config.toml
num_hidden_layers = 9
hidden_act = "squared_reglu"
norm_eps = 1e-06
rope_theta = 1020.0
rope_fraction = 0.5
qk_norm = true
tie_word_embeddings = false
init = "uniform"
init_std_up = 0.0196
learning_rate = 0.0103
lr_head = 0.00217
train_tokens = 477700000
max_steps = 7290
dataset = "wikipedia_en"
Each number is 500 + 25 x the weight over its row's rms, rounded and kept within 0 to 999. Layers, rows and columns count from 0. Numbers have three digits each. The size before them is the row's rms in percent of the matrix's.

# layer 5 attention output (transposed), 576x576, rms 0.116, rows 40-116, columns 192-239
100:515484517495459511502475479500462523458485528468544510481487502476534500504499496472503517526508536558541551510497541490491471482514534523486514
103:494522512518499511511514516532512500514497497537473486509514462465492499484497520482547476482492504451496477529498466494517513515511498535485516
097:515515501509474510505485503484492495476526510527445460448501499468461485498480500491476485480515514468497496561481474542517515542515470535511513
102:485473469531500516536481421508556447490516483459483493465526512504509501488460474492463497525512553509490499498496507524465503520530473524502545
095:479497473481511519523556485536515500454553492471482487469444516496466483484452540468527530516491496518494431483457490550519495514490509530497466
094:449520523512473488497487528472499504508513507491496535517507498537492477467505511500487506494517507520511509518530497524528534501500490500505449
098:492522517510486485488532531512451462470524499495472503488540512448530490481415491507492528469468504477475513494521489490502494501449484497497449
098:497525523495495493556501496511525510485466526508517469500536461533492519532464456499508478511503485450489548519495483511539546480484477457583504
092:518512498491528503494477499503535541510523534517503485563479522498521495503503521520498448537476527514488485489472510505519485498531541474524479
097:502485469519514551445496490520523456496511498486522486534508491469483522506464517544459504477532502535505490520438492531499504496529528507561472
101:441533507460511436512484482511509467477485475499481541469516532502525495535496476500530490486470506549528496496462491506495508483492535542485520
098:515563538479475505514508478506504503493526544500514535460499534529482516534485497484521514521511506538529438498456489491489461515481524496478509
099:470510507488579516505462544470522530479530504529488524461472536481529499503496552496513509524552492520488516515496490515469519498508505521487514
099:511516498506524539499540503529451497539484479509525501480511508498519471482482492503514499509519511481504489485454494535509476495529508501522493
099:451507527482506528477495520523516467524510514495513497464502559517488456481555463483465534524495489497511491479519510513498458446479513530463497
102:487464511527499513499495481542512524502494501472498494474493529542515532526515506518503545498500503491505482438486479529539490545479495479516516
101:538470471423482444507430463488482503497529474523489525514529522465485486523457492515494552476484514517442518518523564507540469510510492496486513
100:515469491451492481479494544505528479509510510514489529556543524520498482529442482517473486505503520485571480488493453492480495468513479506514527
098:515517501474467505509492513508518491490507541521506460509555499500490501498485514509478514515514491532500522515505481491500481505497480500529477
099:507502502507475505472512496529473553521502489464527507511472486471535501469485522547500482512531496503521561514493478503500509501458468498516511
097:469513491521508511496495511531505470528541498474491527463518492511496561522512507522499503498523505512517439546550441535537528493494506489495485
099:510496508543550542503529424517551479459522479481460488434474495510491483509543497529552516486534470500473501505546526437496496500508522425494507
098:486490475495517482465490548503516516512545471502473450552442516476484470484471483508479515500496455495514477498476499462498505456488498502486498
100:541480482522497513480488480502510495473452464480495456515492495548473499516524482517462503484546521525476507477442471520473510528500488511519521
106:509517464496489517448493529491483507507471507510534479486475497493506524464516468525464517480559520467470466487460507522512474472512470483483527
089:512477512532509486498522476542517497490510518513476473512491462468513497499478512526492465558534492509479467504511506482503530523505483460504531
103:471539482514502488515500492504510487556507507493520462545523488480484445526473475499518480511522503499547509524524514544495556511506519472449460
097:490531452469526493470486502524455538492515493517487485514497498539451539511437462547561505517521533501551519496485509490492480521501492508485438
096:444460518547470512520544535529476497498492517500484495484532464483518501497475492494473477478504540518525486472522475495530501533522474501497494
098:460546484489493556498480504493500523478430478529535470493496539521462508498492507483509490520495486452534479473448516493475495521496533479477546
102:507507475548482498469508477502546520506524507507498460519455505478502544502510573488517506452521513501475482519512541521538502523517478532537510
093:528461544487491501506538507477495467487502514517520503505482516472531500520489524511493513514515516524496506473471521521487495504510484528430466
093:492468518510537476528499516483508548542512509490528525538472473506481528487494486474520495464490575536541499480559522543481501507505489461463509
111:504493500469545478485470488455504492554461494524500490515520510494480514500484465482454520550475523547527528489523496546497513500501509540501531
094:514511504499497513534504479503535489483515485484496545516557496507496439516500522504495489514505451482526505532537506500495546463492515508495523
101:493510456462506492472468542498510483460499478511509481461489503490473456507504522480512511548502474465496520541469468497485530526446515487446491
100:510490515470542516486527552499465522506461509477511488542506515466523522463520543471465470492529463507490509488495528507513514540512506465494531
098:505476462475486539484490462494491539539475489507521512517485503509463485470510501495515479496493468511525477505493545510532489506549499440502499
110:503512492510492490509508516506491521521482489499486495554493500498493453485489472490482443500520457520490522492472516512485467489494489558480438
107:530532477510499538493470493466518496485511487523514486532473531514502465515480468502481520520493512503445495491469494587516493462479503521503511
102:475514502528494474495478547521491469481523502487520512438510506503520525470508506488532471469481523482476468545527532467498491517497509533514477
104:495481510487508545529485511478489449530510509510496558482475493458520495499458527490523483485517491501511479511465484527498504507487500524460464
105:485507523534517474503501520479510525533495497482482520543490494485491485509488440443518502529475501503530498534486507510449487484529451520501491
107:525467542502480534477515484576467467498535534485511510473483503518518490499486463503539529506498477535515529488456524518512526525521485506503497
104:486504496491516537526506491490505502522425496469474473512473516502485509505488493492499518451514489529572510519513486547514538482515513513499493
101:456482501501496494516546485480455491455493519500503557524486508488518493486504494522506513486488540472509516467448488524523524479508493490497488
095:471533488473548491522468519460506507495490473501518464506488492510516466536516482500492499538511508524482512483504482456470535488535502502524530
101:506506496533510492481531537494521489518509502497473522500521495514476518537464516493496513501534509454513512487482529481506544475478545508512530
115:506496520477526550473519526508516476462494496487487495463483510502523451512507514508512519510501422496455493504498515509488487525491513482490511
102:522505513481538500500538505514517522516492501516514526475523524510502507529545450504471469487541500505497493484552487487490543527483527470493475
099:498490520521499484493491467495466495453454511510455448486512507508511478531491481501498482496492511517497448539533517516522521521509509459493505
101:522524491488497552519471508525519506475525477543487504416511519528518448499474531483484474488485484511483484475521507501492507479504481524520447
097:487497504479518460503462513521506493526532528520500500533537463534458507461524513504468497493502490512572530505478486491451466475503515488533482
109:482465539512502494514544506500495470484502512474495497531470524541499458471545515497520459484523452474481488507507509467517510546472499487517526
092:474509487547451529521486500525540507537547520459485502456494486516473461471481492505530502483501511487470495525511473466507515460466480482523479
098:513489520548504539499538527520512524497471461511535463492477517513468513495494509521485480506533474523435499459481533496460467478493488526506496
098:503501498515545524492504520514492519467472540469514496510487473472512505531481538466515488490458512554537486511524519524505506507526517483515500
100:482527472493481546505451536447458483540514524497512490486464549435461485492508446526453516513528468490493499490463495525500518496443498528521514
111:524557530458547499497532503468501506515481499498481488463503511483506513512499480522544523514495491497472542506500519481505483506452470524462522
106:446442468529496488540511562526523511482502482478545507475476508510476485496469522452527489505511529517496474481477507494488508498503461521466479
099:535490473492489468468480525506490529557503500564460485499486497557511483522508549561503536509502464491497496541471523502479517502464496475502480
094:493457493489523487485506535511501448480517465514492531479517499442461506472538487462528516512500523452480489518560442483539442505515497523517513
101:472461503493501512503482469496482477523508518517494537423529514478513537487455511493470512525527514541513507537451480525530556483507514548488527
095:510444530495485528513446542518482498506524514516538516467503520457494510478536552500502501496491425517533532480462518512477486456466513445472517
099:518479527485474512473497480507526503484492529514536547487519508519501503489461500521505460510537478475501471502516507527506502532570485513533456
111:518495464489514541508478494505493551501437499517486484528512482450476480492456504541506503518469529549505504508481530538521493511508497526525485
094:482520503503512491547474503558530497479485534479504483463521531484512515492432452504503516490525509534480538504457497520475497543489496514471482
099:524496478515500495496482476507478500457502489480450470499511544473535497521520519552491493511473537476465514554503467507497532483476518496510498
095:523478453478472499537447541501485471489498509496507502483533450460467505467493553463472472509496502479484482503499531543492528534563481487517527
099:504488484493505513514489456451480546487497497527532477454562536532507509507451460510517477539506474502487481520507484545481488498521494502547499
098:517492515552514470498507482485488474526510498526471494473515497524489493508524559512465492509508554518502501499524502462505520468500495488479495
106:509489469522476530521516510496504527485514503459501494497485513458491551499464561489499500492494498488503522498495482497506476477467494510489422
100:490433492507481459492496463493483466506494517503509573503495484517496491486438505516519490486505472485555479493477477462499478495546487445488457
102:477479504473510504483537469487494523491481530480516529511521497501506492478542530516527502474486461491529491532543465529503468496503477491482469
100:470494519455493478500475538492492520504494527538523495453475502475483529488530469485485504511508490492482484486520519538491479472513522495524482
101:509523523490543527483512489531534501480455478496480529496474523475495468502490449486501508552459479482461513497477482478495492504450517507519514
103:494505481525475533505531548517538508518499514519538495499518487523473499470507540532500517509442505483484496514504489491446488514530494462558537
# layer 5 attention value, 576x576, rms 0.131, rows 41-117, columns 192-239
096:495487456526548484491472539471499498481473479497526530530504553528506501502519495496486518495490511536531494484495529479494523466492496499513512
100:505472468563495498527492508508470505556487497477520518474509493497511481430488507536531451493472550506497511491491505487460520491462483537552483
088:529477541505501489483512530508497481527529530505481484503449522492510506505475538462524463456472481450499504443468510467502449474506505511505482
091:482490493495513461474513487480518496493508512521525511469539495501488518495538473513478496495561525456555506501521475500472512520545530540547502
092:557481495487506505463480516526487498526537465533489494584517472479475535462513451488469498503480477469471489461494504473465472477542527484504505
093:476469500454545505498556509447472516512511503511530500511483491505530519521495503511468474564526531489507480505509459488497457489459528517497526
093:505535469463479476485507496498482506538488479470538549528523552523468443545462482525473482520480516542527501545524539493483504476504457489449495
096:526484504464526533494492540470440506510538446526452481455467507522502460486523472495500506488540493504491489497526496500496479464477484510487509
098:515480515511466520561522505477465475509477525509538468515482502515486562487492515452479486505475519486514501492507502519523510472446532487504492
095:475472498543527482488527503488460533529539527490531496505473477480492514512549539461483526505497478527521520456527530517512489502513483501482515
093:482466499480532524485488498502509465515463505467505465513537481515481454532526498522513491484475457475451468489550491546471492479530451473512537
093:478485530522483506471526490525478488458518472476501504505524481493490530477511495495521528432510499527523477486527504522519528476502511531513511
092:511498462524520558539501508504539557511487460507521501481497533510465519491543513519500543536491509512505498509516476495481556536540526534537510
097:514502510484544525480472479442526486497489476529532535546473511479505486507489501514502497491509490496512514518483491507508527445550496499477489
096:466464497501461509471505476504511542527478497466480482489484490491521505484470485467527538482497506456439513494489559466506472475487504465504492
091:458495518539511489513525490496520488490490488498531520482527472486464532525531547465520500485496511514530466517483498481517479507491528519444490
096:497530491487517497515522522491518480511529489507517482504487523501472461487493511555483501519499477517477482464489489504507535480471492499487493
090:520458533493501499500521555507496541457499474483501500516512480477518479447461521516540516457493551465495512499489524432505539514495479526525486
097:500483454524534449471478513476513471494529525504474509509575516507504506497509453486488507486470468484472499469501561450521528524474518511472509
098:509475513455472502485452449475529529488522483523480479511489537517501512489477550485574492475460517498507480484474542493493466522475469507534511
091:481447498509463447475472519467475490513497530492489425547504521493486520475469458513490502484479467499501552490488469530513525502538481503515479
098:527523496494512491523473465520488500515509519462474497512507492462520448447506532469508456489481467515453503495512481522504514545469514510514506
092:545543483475490496521549520476518465526517463552482540467446513499532514484491484503484492510519500489491518460473541466503482538538526508516491
097:511533537489498508557500507540524432499540537520495498484474504504498512518536518471498468481496465492502516484529502425458528513492489505490509
092:478492516483554531465506521504486524513506473491453504547501512488494434480521515446503522472475504530522525507495494542524486493501498500532505
095:502493458529542511465500481515505538473502544512454502485495479480475502506535508495497514496439522474450497525518514510479472489504502512523512
095:524483527549499495533507499488527501512492521489510515462498483496488505504529522492518485496527489475518509536516486442442535531520507517558506
097:541511511458492490489505483505562473530482507496519483517497498507515521482521503469487482487495503479525498527461506521458513451464487455512550
103:493536511506535490500482528502480534502535512524500527454499498505473469428517520486464504509491497525486511472501561485483487548535538485514524
094:512449525479501528513505468497464495509500484456525501492495468514489475483475490528503463503524523518509518477484468517534489490538513534497523
099:486505519480455513491486494531518507528523478481441508487481485520471521483512478513509492542495479481520507512551537482486503514487457506515543
094:502544508505473474457490515458496494510509522507466456479505513478497512513519509527483508510462534479484540525478501518468506469510498521516477
092:489550513519487492504507490519529469467527487451447518500440529522440493469512501517552517507549536548525484493465508464497468493502541494494520
097:474479505494494484487497518481457505462526508495483512509476514465488484483468503529500525519522500492453484496483479503493459518490497508490480
095:419479542500488484534560506516437526506478504518522478470530483523528490486502480466470468454490501540552450509491493497513470563514483486463504
095:524483527476469495512502493507480511541526506520488512484494495473461496505450437481480492527454549513507484495521503513506439456459507513503464
102:457491511515498495548518515491485522437511528531492530543520485544509524507479492538473493468496470478532456539512567505513445476505507545451484
094:522495458504529509536452543484491509514559552556517488463534548491508530544516502494481515517467532529505431495532490486465462554506515535513539
095:515525484488496517499507493494547467499525536539492527491525487457549523518520472482488517510504496504472537525505492505577518480488521525499450
094:464461527472484517524515489464499485495478506567489493517456491517460505523482464492437512501463457483478508489460502508492487516502485519487498
096:476553491504495470476519494523493498491522475492466479520506497501517513507535509497467518464537496489501532500504466485489491505492492463509488
094:470456505493492513503527469514513495487492489477484490433514493512492529470502476502516521501469518484465505431500505503468494512500531533515502
091:507515496495490482434521463492508481481485493528500479559512504450481556529472511522469517519499512459509543477482456529517492447478513489507488
094:512519511544483472508537508517504488478522529502490507487473455491487448512568518559540502531482498456472458482511563471481444495497487475492514
096:479481536498531445520477534505513500520527481501483482510529524478467489544519531467475493491488490492523494509534501493476487539498516517504508
099:508456503507478526508475522489524493507462499498542555486539532491500512533457492487517533474509449519497459477474546493573483484460487514517484
096:501466515518472530470494420511499539501511485448523478507519525491492509514505477574504526520495508505493506538494516456520530460490486484506497
103:499480494515501480462480528497473479539476502473482494483509472473481486508518492470506481522529475462507506492540508526504523547496502525536470
095:483510496502495462527435506510519499519486494455502514528502472518452520481473504506544495492467517467502490512502506505501515473498496503473492
092:530503500501512484533501554506547493541536476505500501462504507485511478498516507482503497531474484526454523513487491476539487515523464530467470
093:487512528540548490475547497476492492486504489483487481498488474526495533511486493487524487545504524482512508465485505513507482511493528511516526
091:499486508477430492493523512498507542500522461461469456509449481535516499511508554471509505507495521496480468527501519560538489518477488503480508
096:509486510497512504501499540554523513523525490509483510469550512495499552492504541494468465523492466466492500477501557473468472461497476523479512
103:475475532507496484507463536496499495490503494546514496499515519461538481529554502512472482502512550489530506521438533551529498498517509535436536
091:483526514520561501483461491494481527481544521487519506464506486492496514512471461477491533503497508437528521478536434486486558510512475536491521
093:508500506490449540503496507528512520456514460482485489520512522496503474485486524494474503517515483471497531534494521527503514495472470517529490
094:505486479522524496545486474516563516487454488525520501506512453548521500520534482492472473527483513536502523515479513497518524500526520520479511
097:531490487507529522498464472536546486480518505476494454513525522475496487460496486477479562531531455514518510541521478473514464526520499502527512
098:526506519472541545465504489502499499533469523566434510489544522547546504471507516500507486529507469473476535545513492516511519506497458489538518
096:492516495514478481472512520496503476465501472461505509489547509460502523462523466473495488469541522510467506484516540518592457525504467493527520
097:492536470512484486490499485513490504489523512492497491504518475505479455475522522513517491507481518475493493476442474512510533530497468492523492
099:501530519524490499522540507513494472544490492493496537503518442514497510503493510497514530505489482472514539497487498485475495528463466478521483
089:496521508504512528499536458442497461470521503515512518513489484498482519471508503511478491483515526516491503496485539501521531482528470523514480
095:482525444492507497495474492495466490469513487519470489455497518469504490512461496496505491457521472535519496475526497484504537504528521467515498
092:490495493529470452500502486452522509544475512486529494502478536526499534473541498492479520520482505456530518495490467453530474445507512468488555
096:487460508500562496490481478515502546496518506492486474507500496506488493513504537501531538487500493479535504471492478512507495493506476424544498
096:496527504484486493447488496490503540486553459505529478500530501511490531511490472506503468497480481507516529546492506469490524486522480538490490
101:475497522499468543479515523521537480497476501489507498563491516539473516480485460507503493502499496517494546496456515517485492472461507490485509
099:503531456548481484512519470517541492533519464501471535481478481502509441478522482500520534489465486507496492510514485509528516498503521515518440
095:484481480512522454514492503518507542482492475499505511524503528500502473523509474519511472512470496492502547495479484512525512504477507535486495
094:491500498502497520507493462483517503511513504517454475493501475521512469494509475515492469503467503470479476518510524522535493464470502491488538
097:522487512519523468528558464555511507472462504498500478489488483468500505544513480551462522526538500512474510515526508493496516539517534511460476
097:495469513541503509507510526483530541518489490490474464504502505562514460532443508481506448508533483519497496498496541497502488510515480473498493
099:493517520544522510527533516518502478516484451531497482548472511535509505583450492529459497526499469475490505500469502497520464484526525537465513
093:511506498456437516516471502490415495487464521502522479596482497513470495477509502510528516472536515502530464504495467478530489472522522506536476
102:548493464517506516468486487518504484499497522498487499452482490517471493489502483464512544440498513508492516524503519559481493512513481525525454
091:499498516481505505452505479487490465510470524511488465474488466528499557488519505483508472542515495533528498547507495480539489527479485486498509
# layer 5 attention query, 576x576, rms 0.113, rows 64-127, columns 192-239
071:484468530500484445515500471509517525483470497540490501474482476461541509522507505462522504524480494539493498534495508505469483494477501481504547
071:543521491510481488497477474531489432482506512508489497476531473475506467470497516510503470468521478495505500496497472470492491457511515467500493
075:539498496515501460482500481525486482497478511492465515478514479487511495524499501501519473492498454437471534441532522483486518480498490483553488
077:493483486480522445509508536456499496521503540546502519471520498487457523454465510512510527482501495468488488537517466486565489506460498480546454
082:480544520485500502502506471516495498520480507474473476498511532541530498495524518494522517498522554505499489469520508451473501522531507520493574
085:495502502507490521467505506523535484497440518478475508491506486542487530482508475550528485473514504499514510438539492484484538480522536485510491
085:523523508502506522496492496516511521539536494484489513503512479526458514517479520492459491534510512496452484522491474487518493478524496488508501
089:455454488505532509483481515462505511494539503529484517467475508536490510470485456524493486490479483462550492471517483515490490488485528467507473
104:497520539568527498475522513513516473449518501507510528505505489487476526497517517518527445476496494554467534486502472565510485534531483477508484
096:492553518474536475466468486478511518525508439509523507475480494532505517484463485507467499535480525505536444477501513507465472481545502521522491
100:466477471510523479471455451513467503518508480491499518464494538517450465471510447522466517500493468428530518514512485536496503489472522487476447
103:504521464515453491493474487487457504495477473476509470501472498555486476494510512463505505494583526524456521449504478482507558534549509516475506
112:481511533495507507537490501470451518557506551508518524486493530500511538545487479527512490520529433511491476464541491476470487492467465511458490
116:484456486501540491523492524512472488473523471456510503482513540464545496519498522480450494475501483491497486508457547514516504490498455511518456
111:470518485494520517454482518533504507524482502473511507508491501485538515460521498474500497539508500495467505531511505515512526547497484504510512
112:490528484492501494474487560524433518534521522499527474474454510508519482533476445531428483489510485507521514529482508512466490515500526532521495
069:443502522521468469517515531502483536500526469478496470521495511505488538498482492525487483473459497501490495536457506475495517476456523511494516
076:517469539510505478438521460518469489508541478488477544551507514504490537555481547471525541524493519510489456518424497525552550496504487466506548
075:478493483510518513497498554508523530535514470519537487461547512450506484487544458545522484477495494487481525496471449486505480497459530497544504
089:495477504501522527497511505478506528528523485531513477534473546454488493521510532499508504533499510491487439536452506524519487526478503481501507
088:491488452484499532448486500497527445491478498478497510498500500560518502487490478528501534467471497495503488467561529497480533510534494504485527
090:456501507473510469528540512469491488538479481522520507496503508459503487460486503509515456478513510485519488505469484493490475529489477502543464
103:529504549459502515508472478521514485504494504481523491496538478506494467498525491498515500542533510487503498491526492421461516438509516519502524
087:449508544481530521546509523500481471517502475505497479508454452466517499492503523488515472465478509521458544514536501551530447526487455459508503
094:505513536475522515504516513488519516508512438474477542519511499469496505495526488504493496505496461536503493506508493488512470494516476486484462
113:440507473517494478482522487489520543474506470532536509497525511497534490518492472500498527475480517496527510473526497527533515498511509520505451
114:467516550537480439502514513489502460524511505525532496507440514466477512545496463547498497442537465524513503479516503487475506513480516534546498
109:484483532515527544500472470489499508537520512510452515496486501484541534556517497531464475536488535480483502458508509512531518494512500500504491
109:498518482511490443484449483508448511474561539475517513485453528526475496494480492522488496529469498470494495505512472488524508527485508504475493
111:496485499523515489515494534477481535464489421522488527557522527496478533504494531466513543491540482483479490495503489486511522497465498457522434
108:537487476529582482543506493490515505498510507531502505484492559475505504482520535532510541517475494565543460511502484553501535514479451488502464
116:491477462545538530471475510470481541504512515548467491521487504489476515487534501504535516510500507481548490547527486499527481507498493503506485
116:460535516524502501540492504513508588506527531492507487458534488553524475492498500522488449532511481513500526491533490513516508530467480526505496
107:511487513508513457448527536497488544552515461501508443500511495500481512507522481489525512502486482499503497496484541491513483483489535514518521
107:500496523471507559493524485526507515502513514453525507515481452503462473481503493459468479553548551490518461484508517492501471538497479487489476
113:510517495476481510489503502539513492468520515546442527485489510472520487481484514512497475505542490569540495485493479483524502492493480487498568
114:517491527495517564471456500493511507509519493490522480505439488503525424530508492484489518499518513509504547472524448523523452460509476510533481
110:491479520461493531491455544544477503486470497453533516453545456478556499467488495489507523515496524460457510502516512525529495503475493415478516
114:519498500475512480483523491521477486540498470493526461455516502512507484509488507485469483514512474499508484468539518492500503486506494513464498
114:480473491489482448513561544515523500511478526472518479477472475531492481471488507508527463503529501483456467460481537466529489487514527505494502
112:487496495505491497546432506479541489481473494515464506506500516538474548477475484525487482478511511481508517496496497511559492508511503492519479
113:514514480494504474479493493526471445489513429500538507533490461523476510504523467494457493511522510504467495485490496536501501532475465486518538
106:543506485498516488486483534473462505514513541476534533497514510546463493500456533459500514477459540488503530477494489517526460485529538466493477
108:483519498506474470466542516509497501523514480494486498513503494526488522499496496528528483509488529495496493529501487500508532482521445487477529
109:498492536501475472511511486501485525506519532481514508485504544468473467504528526536531488488526473508481519504462472511518487517523501546474473
106:521498475528466497456500477468553522478485502513464492497472518466479472517514497493483463538508557483550516499464496539555520483470477505524442
113:495497506496532514497527560484506496489480513558500507500505477536548473509482466468532478523476526521473496464530488503467487466480513490498528
108:533507475481509494518491530434505527477478462454488456500515513492453507442549514488468513456500526502480498465524497501505478488509523484492491
109:534491494493544489460552503502507548518477491536491537514473518467506458469520510524484513514541522479513541485487496521456526495481501544517493
113:514505543517510510505520546487498488481520442464539513517503491429502508477488484482499518559491513519541518499527505478505509477471501466474486
111:499490472482514501519486463522514517445498548516519506472524501481507483492474479499438463515503485482479491457524498515481555498567506505496499
110:469488469470526483517482490472452488511489488457479478483494491513519474503458504484503461540500510470516510491511468517526489537462512519467481
109:489518533505505505510475462516494506537529545500518504482511510488469522489467519525504436505493540474447485484553502445488484468520534522533535
112:537511516500482487501522508470502476462486491537479503480510486468471500511519491526504542513496512473554484501466484508515513466539479517520455
115:512472488470524503551461493516498469496495518469486495514501479522505520513517516514527470543486512510531504486519486519502555484510497543454481
106:492482499528486491462525534476499529534519478525522530489515537516502487519500490496503521519506502482518493508508524512521482478524556550509560
115:538524483521484505505464478498534510533525491551468573472441531514489514516447485491490490505453485458456494501476463486505529477462505524538525
113:532531582474478467474554510501494532506520503506499481536503461566492531497485457478516513521497521496538494519516479512492483500487519530481480
114:536494484490507517475523572499488460523461511513521490536494522460494508518490537495481514508524499564472530445487552501482474515512473498499515
108:552478515505540532500468533468494446484527539522462452517479478499513508501520499513540503506499506515495485497501512533493503457537551553507455
114:542512498502470503518475536501511463506481466484489486507522515498535477478461536529511504485521512531470507495524471478493485496523477471530484
118:538473451477448536528456488510438515494461419451503529561569522515503524528508465470524463524479485482493500496574467499488456493523488483487452
110:494455493464508515475509484514520496533478469488528489520577479502523507498498497467506487498510466491466531518485464505543467525512488514490517
114:533504499482502485524524522521515506514451524513490506474506440535536526479449508529460482505501447558506472492518513486507505486520472521513526
# layer 5 attention key, 576x576, rms 0.114, rows 64-127, columns 192-239
064:526524518504491517492508520518466490535475472513507512528461469504513507467518507511520516462521526471526490478505466492524489482489483512473545
072:514563554439507505521517521490524527542499473445463504467502511515488510520497491491490468491490508491494513493496516502488487519496456518478514
072:447503475471484475454505497483506483489520512524526518491489476506521471527498515479471511520494514509497490501512466517510478459499486496489566
077:525483528491486522537498533487487461522487496551443478508504547459501524505508519528471476546495474493506540510497537517476505529489499493540490
074:522504514481493465447512515506500538435494512482473516512502496517493492549471457510525511536455524474516513536454507498514502483478520484506508
074:543484443495458494500482504505488491538474491496497473516490475573514516492502527474498546514522487487558463532501500520498477484494465490458477
081:455493470469506529488489475510512503478460459520536508517499466517519477514473464463516519502462514496512483522506502524541507480531505493492467
086:498503511535482448487469467528503488533532521509506514483499548482522543500478547507466519530493508492469498504481484499462537494489478473509509
091:461511463480497485490467495524471491523461478512494503483520488497453491491507450510483511485470497490480512497489524496445557512518514479529492
093:512477532488461483496522477536457474490514510503515552534504500499503520482469523503511512493528531481536504511474498483439547522505521441505534
100:519503521524509523478487450475510498486519481480483456512511453489507499490537518488498503531517490482472488531490530489476484543485504490497493
099:465493499529494481509521535504509484459486519489512499516514515534458494511517580460469484503508500461504509476479484509487550507458473462508527
103:484539515450494538484459471505568514527485506528518490525549529509511557513470473497480493490502530491502482466476505492442511492503513529526504
113:499541534508509553506519509554474465478481511439472479513447505482508512489501531506508471499498458541493488475504477502505442492489487547529544
108:481468467496491489522511506502541498481493554453474516518455533445458554457513490477476499526490500529459481479476462480523491477490487480475525
106:545514430493469508500475462532497478518492504434503485508492495477521482468490498515511459471553516475513513508518463490502483521487581485511540
064:473480519488511476487479510509551508542487533447462475478514538483525529501478478542488495502518483497492481490504470526550517544537499503520534
062:450535492496487518564501500487508476498515515485486501478496514455532526514475442485516511521508468490508485516489523537491479525529498517473496
067:520470514524515514506524479486504521491460512501450446515541525481493490508494529507515494507448504543516487532547540525534494455508478560482512
072:472482507544476515472524497513490465484470488520490532499492516475535475540516505487494535516484443487528500530507524464479515546496543467508510
071:484490481488488546521500557510497529500470491479524516518540477473498519499530512500492488457530523522507485483504464465539520467481477490481495
087:496503505538522526517490485495536485485538499498519508478518498489528515453507529500488542545471490450487568518507501503450520523498516508519527
082:538493481485495513493531493512505492468511487467467508509476556500493487505465499483464541507485544484519532504470469472543454519479423508488494
081:517540492567550541531456535483502526524487541507488492497481536457539494553504475518494511530520520491470495479482513465497471497553529475491453
082:499517478550549517462496489478509483487492513480506517485468510533496550514523513469485513505453545500451498482515463463437489502532510485486524
095:505497547505504484476499520504548494502495516465493512448502508548473529452520515508505497481515544514520492482536515547465503480502488507475497
096:478509472562509499490475484517528512463514504479473470515498512460467470489528468512487522504492498532521486481488463480466476510509508445475490
104:503501473515532526495480488487474496491468444479507503460468530519479502537495479496513470519538489491469485492496458469488519511510515544532469
105:528487458464493519514478473498442544521503505490470501494529458445492503575478483507488495478571472466503490490500535515493486528471466542512522
108:505526472547526506506491490439493487441477538487476477514506477474481459524523496520450478461530507474478468512513494475539530479554487504547454
110:518510488453536502495500484483490460497479506474509546461517462539506483431495527462496532462506490526495514472510527513500489507485503528553535
109:523532456497527481487505518486505460527499491557481521491490521480533496517468566506544501498508477520525526517456531510507468461527461477493528
106:471518528502505475532483484502533488527475551487548524498486476523508466485440522506495469492485483502505542527554472487492454501470481493490557
112:456513491513540478468496519510484501481533497481509497495487481490522509498492486495478486479477503462484511463495473490488513496521511517527496
106:494486489461473509523558489471461488538449504487491516500528528498512530459492462511491527503460502479515507500510507489476460507516495528487500
110:481447497505464486507526524464494488489523539469487528528478506512484508493496532520486480504496494549507503537470501533549502512477512523528522
114:473493492495482517543502460477468480482501508454511519532469499482483510551469529484473465503500483500514503535436509466506440534499499483526460
117:519487496511499529526562494520535497478521521448493487485517458456500516553437518532517561515526528513516490476505536447477452508446508514499489
107:492507459491512473511481473497496486521496434471511505498503524490503487478534501451463526490488490489476499483483485505493461494538503487521501
112:511519504432510500517503484502506515488493498458514451511497522543506534495516503552455498518518522512467501490519531522481490488500514500486494
104:481472467483483498529479510475501463488528467517472494478437462464487493546448471526468503481494540473532524491521510489496497515524461503538502
114:518463496541503510515491517494515461463448482432507481503491465521476472507518483522481471495527522497480493475483486476482525527523454527487493
106:479477487481547493501514504460493531525467529532474481492555521523508495513492456509467503471467483530491522486494495486487499509507486481446494
108:491520470483541493503515492510471524513512514492496510474465465512481525475441492479485482526519516467483480487499491498490511482521537498546515
110:533479511522504505530458503499500494498531543500471479499458563522544498459461493499529457521466530504497491525525490533487479534474515486476498
109:521477485484493495476524529543501545482503519490488461475484512539487516493499481522499446490508495543513519482502481462502511518515467495533530
113:519522516488514501491502505505526465540501502533470520485522508480510449507470549476463500512522461510484527488529518493522492476515512473441456
102:550541510489538543449476482546458501471476524474510482451543480484501483515531528461497485484493499529501482539504515479476536515469498529488517
107:525476463500517538509520524472480473509496469502460501490476518504508490455494530494489437522491493501507521501516530506499511518493513537493525
109:545513495561532530520470475447514518511521489464500457489494488487507503524516479512489520542493481510473475555519499466485495494496480508493498
106:504505541495496464522533486533497566476526531519511482516522508484516504514528487492544516434541494545496480510510503496490523472498505532496479
107:529517456470531493480539512492518531461535424497507452455505501496484461513485492504501483504547504528495473531518488520474533561529469482485517
111:490460511516503515465463490493479505515484533448533543475481502481472502543487499491466516524503496504469479499501534482503444522507502528492504
111:500467472525528490528503505507495505515498478505508477534491502523496499439521514528483468491445474496526569492497477492522532510511511527474477
110:491517529507509552556505518479492529502522504478485479510540535505496571509503493485454466533500472503515508482482477542478519499509483460516491
105:508476468523491496516501461503488520538547511503527544495473518521500523498473502498505502523500509532500485478516470456556473530523498491494483
109:508518516490490496480535473506502514523459479504513540484518509553475502514459494503420495512524480508514475550506518517500521493493499465491502
108:492531489503521500486485503518489537519469482507482492545505509527497538441501497516481537487503504510534523496513496503488551551508536462479504
104:529524524494516482500511482500542496504490517523512519497495463518463547501501509504502515519512538509501517460544484515469522485470474496468525
103:525449489505412510496509516449480478521479510459502481533482485495518545488469502512522505494487526473448462504513521534492510483487538464538527
107:500473526486512512453496509458492530489461520481520505485470514475510470451482524522437462526480473472499500492498523484497518538540448505520476
113:513479467514481496481472477524479469485465475527509510496508535514533546534530506475529514503533491459507466524495544513506464492515519479483519
107:517491518480540517507500480532487467478488533467469516500528514496453561508498459481551490510519524499416485509493496481483512506470473494487501
114:507542511456519502534535493508472523499442573525532469476507447479468505499511512515486508470486476523498484550515519449516541529506477497501522